python train.py --n_layer=9 --n_kv_head=1 --norm="rmsnorm" --norm_place="pre" --attn_scale=0.177 --bias="none" --parallel_block=false --init_std_down=0.0 --optimizer="adam_variant" --lr_head=0.0123 --warmup_steps=345 --seq_len=256 --train_tokens=109600000 --steps=4981
Each number is 500 + 25 x the weight over its row's rms, rounded and kept within 0 to 999. Layers, rows and columns count from 0. Numbers have three digits each. The size before them is the row's rms in percent of the matrix's.

# layer 4 MLP up, 128x64, rms 0.0651, rows 0-127, columns 32-63
107:479528496474490507450456508523547464476492496489471518490526489460537502481456468514520494515454
103:511524477484523478535551495507508499523485515484455474486525485492510538461515500489476478473492
098:555499496464500465507538480470483509457541466488481489528486511541484533497509504516488483520515
094:474524527518490509475485527505501492454478473508494496498489486525532525454508513490492514512468
099:518452457510494494450525484506504553520496514503468475504515495491497535501470500485482507471481
111:476494564529477499520490457495496482497518473534498465513507507517497454496470521517514530544576
110:516528496478512542489524476474458489527475459503494476511506509473526556501510476477459522502495
107:489477544482513480531479510499513552515541522460497481529479476522500450502495511511503545504494
102:523488493495498532496513462487495524498440509476482480495492487487486501521493494501526478444513
092:481470528475515490476550540515541500498530556484506499489489507526524498489449516458508454485480
106:474479490554524498557513525493464457547519474483493522516479545484509450490486472503487508477495
095:531489521518550514512476457525499550493529478478510521484472483518500502518504475535475517515535
108:499525488484477514517490524512536479532516500515500517499511520510463463512490470561467515480511
089:533499519534525506520536495503503520510488519508489526474493506497469526526489528452486481516502
098:532482521537535482491497523487480518482465490503485503512493549481500480444508517465526488471480
119:529480533480529529481523529483516468493469473477503479490480499452528490521442521513542510492488
086:504459494485487498437508557520521516505459490499492483496534522470487485513501522488527493493503
103:464480507498536530471499489484473491484492489460501474517548492513507531472514502488461464532500
110:493516463520529481508491478491510553513463517539562501502459496475455531496543500465507482509477
097:527490502457511517503485495481483484492482515547490534472549522479531510506521526511503483488490
098:446493473488534518491541467507525473506499520498527527509478493560518520481480474506548527505535
096:459503478511519537500505518481523520512486506542524491484477474548487497475470532526521523524508
095:526520493496475485489511482517523442484505495467517483464471526525529528501547484492493510513508
099:486532495543494478486471467490526525507489513501509521528544422496468513504479490524506481465475
092:523489493476481486502511498507523477490492492508485509481473462553506522480445497538416489480467
091:483533508500481518539521519535505501475528517505512506501524481502491482525511545501525500490487
096:505525468506493547509465500466462497491513484486513475495468541503478515469497503520495496506497
088:496504466516511505536568504461506545448486472499484507507473502480483521523513513542534510471493
096:461507530486508514485513544533519499487529459494472483523514545506461506468501500515545560459480
088:505515501539488532501457520524458524477511493537541465507510501500501533495477493476504494495480
098:479507502487513505458559440487510487502494517495504454510508491498483524505483470492528488509497
095:492512503540533506473462500498499476515457430521487484487485528473504544489481536470475472518535
095:490496469528501528498500508511538481509499509498523490497467444507467507535534507467469517539509
095:492485482510493505511500556529510472513546494496487469522521540469487500502496484493469521492502
101:503490485482471536500524490513503482501516520507493507482476490519464485513472510499492491469501
100:532485501470520478517511487459540508531503536482493528519517496482465462486499508556499543485526
097:516476500508473504541491449501481497551535457504476508531504504499451493504506461532527522530513
100:514560494523512516460491446491456474516457497496516431486482503525487535511524528511479445516509
103:543450486480526494530502500490478516501454540539490518530486507451487461507473523494481503498467
091:495426489468529535487502499511516512505523503502491498512524523510495487514521511472495474480493
104:476525501478458544488458494501486462472552493502494468504494519526493514517483548488507551489518
099:514499458492512452525537521463491483538477500467525528543493475510520504487481459502492517527534
093:532471481498520507485515497543490499490520512479475458516540497527514536511470529542531459473504
102:469546472501514488487498489504519490448490503498531488502507489532479507496495480452492534447522
102:467539472522479464514514520494499463496521497501531487490508492465499497523512496477470499484480
108:485450538491462523446534509521502441518498492499487506504503505513487496549491533519465462548495
108:492494502507482530517469478528534470460561500512469511506487507506493484483476505512535511505441
090:501522514481510511505528473502514491491550463487495477450511534521507510522541458487487556494502
091:514457531520459550483486493515516482549525453489492523509477497498506477542447520504470485546468
096:523493480450488455517481526508501467533500502477497486500492468531516469522516530478458490494476
092:496494513500505469527490525523540504502511498495462484521491507526496486509494495531552534488497
115:476479510522528484523488523493486482516495473520532482495480544521484521492524502514486503483455
097:506473493508522476512482498483496499495477485464489481500480547474508515486484559516554502482520
109:544545493462536528432527481516491507485490528507501467479496480520524556504485491498459486541474
103:514482474543521535437455503485468535445521551497476506520476517512488494464483523489476468513541
103:521480483522521491500534522481502499503470492526470530473499553488496516506443502469521468475490
111:472481520482512478480532546520522478492486488479500494525520487557540536483481484517522542442486
102:538534473486466551495528503510487489520500480507531502479523543475527487509522489459516522520470
121:494472481478465509515531552476497519478533509521486480459473504520490484516527529477495557475483
106:524523528525514483525524482489515480510491513525514531467506537508500508530522482513457471486526
088:492522502501559495506540458469467518478485493492498477456504484506485488507496523525488549507539
094:497492488490444495534510557465509487508500494475499534504534538517488505529486543505475511535479
099:511471522464475488491506486502498503492521511516481507534483581529485498522510536471499512491529
101:494493544517523460512509479491501493523497504512499517527512494467505484533484490486533453486447
095:500537478517477533485530469490513538524542489471553517504489480478456549486477529485477530510531
100:501477544497496478505501487483523479525526473490500474510542497500512469484449537437507441496517
096:526554497573530509468499497470477458510516456473506467498491486514522489490503499469475510536532
089:527532481475527480547463494509498540480476508488512457480492541459551496468505474514516491498503
101:512507464479478463456474490510507508511558525494508520491499497529495504503534488496525489518507
098:478492513469497452527530501541496508493549485472487488529546523508474489488506546470485493459504
094:500479477484515510523480500491492494527458496520523491518479498548455525511484489473505503495503
107:479523494600493485500509471465497486519466513485517447533502496459520491500512492490511493499535
099:457514482516517488479475473467526509485498496519482495539492408530470474532477470476498511513525
107:502498560547501527520525479510543495530472498501484548508527452511528497511487531481491457484557
097:532515504513515515470496526523496497465484509520501562515502499488485495525505486477509522522464
098:491517532526482522489521501523537457498468496478509472466550552497554482520479531556490484470519
107:515482524495506492522463500537504534533494508536526533524449516538513493473495509496502499534506
090:445552453507488502519515490508518469527480525460510534503497479463524524484528488482513431477508
102:491498482503482524450483512457510453510499495460479484556515508490486497476534534528527475540512
094:484476489532516506519507500495475457479510505469487502513492564466459459529486506459494524521541
104:519503501479525505498483509475514484477503516508522522503513444536518474475487479505518428515526
100:509549516497515503561467475477459548528510515518514523505500507509452479546480514459535506496527
101:481447474481491510514513519531509497506464499558479529513476477481498496521506535546469517478473
113:474502484508522510486507493496485498483531486500486489509453491525506499493518500476474443564465
092:494505519498473492508507519516450487506509467497472488464495499528514532466472502522472509527452
103:519519483533503476526487470497528531500506491503469481514500486496486480522534479493508439450475
105:503472533524510483475499514512498508479475458528453530493539507465497477527472478521499535503495
104:520478511477521460471480462496466514517487536499524457522500513479501463517551511521498483491456
117:522506459458541486494494531495464515522511494480516488494498555507521476475507457506476495467495
087:513500497573519484477497477513455500485476546499494505509461477504486529479520479480497492498535
100:518470536479479464493509531535490538504492481546486497469508486495531502497503492510482527488473
093:490513491510488526491530502508473474477522531496508504507546495498544497487514513464481510487547
098:507466498485495513461484497470455515521480488488463505503514485509502520506492521459472473519506
098:489467509494523504501457532509456521467543485540495485503495517534542501516517490506473476572505
101:517518487504469500513532484503524547488475521552520480487476500480458532516450526505515506520486
102:500509541535517513467488494500470490538489482502524535496490497496492542525513544517498444546493
115:530499511477506478501484508567517506500488518507508474508525512479539449504461509530510503549500
099:518471541488525484509498479484470477485475480486491515530493546473506475471475509503459475486543
113:485508499458420488507511502529526471511532488518500489486548532477515475493468489478517564459504
098:503501466477483484517527506488543438519496548472489508500483495511484550478489456498419473501506
097:473546442503508452466507484519505515500519532519532517490468458548477493475472505483503492494497
098:486513539464490530521510538524536486516501470502497499522489505540486488538526512512536582506461
100:533484472497508480490550519477483513517536507510492458483540499509475522511524492486481484443480
097:517527490523494494477497464495500488496512494468468484505450527490520523450502521486505488512472
093:473480467513498529514499493549505527520478493512493521439521492480506489535474504484510487502542
104:528471526465458536512474533492490443486435492469457504488540545529532492492493533504477480500509
106:524484477545489459503477490491444502523468486464479497507489533482493493468496490484510465484553
088:493479490525498514528493500499543506527526527520485525503504539479530450436500520514510460449489
099:516491474473525500488506478565482545505472525494524497522517531504489542509484531496503543523566
086:479529511502446483487429469481518500464489481523520507498506503508521490544520515522475547454515
100:527499516482508503527466499484487512459522470490492541510484508547504543542561439526488472507497
099:529464506484503540514503541484479520510519518526520475518495476514474494501506529515493490497520
108:468466552479492519500527519532498488549527539494488511523508491492531444494509483503475522544516
100:487503514497472501546512486533534494556557470472499473503476498494542465476557475492527534528524
104:469488512576495521484505491505493512546492446514445472505523531506484482522512494496491530493526
103:512492535474510469526509480503499515466489498471466447539531526481521499460485520508491482493477
098:502503521463468479530502512513514491470522494520470512524528520461504488531484507502549535503474
093:503523512495539451511470448520525506504537515490511504486481443503525522527536461537484518481518
098:516515509509503497458455501480492489447525501522486478487511467489506505479508487519512489484512
099:534522525496484475517517484526467479512492511456518497486454502482511509498554511501488536512510
095:526558469493528489500483464470524506480474510502491498521507477497478523454480493499517452478509
102:498489511493526506534495492499547474517507523468492501493544572479510479491515453488483520489522
099:520489553541507497520514480510479519525476526527486487533465519473510535498479497505482436512493
106:542525478532492520472489509518489474477476490527494522475572500518498553483478471520480502504523
108:519489518498492518491564509522525475504546511490514481510498491472523511485499493482523514522481
102:508467542516498559514517500504486515507507488479487499537501517467501488516456497485493512489546
091:532534468529519518447457477485488480510517470521501502517481520533461515536512481457511492512520
094:531503435510448479512464509459501513451508471511447498515469468490484492515512487509502507489503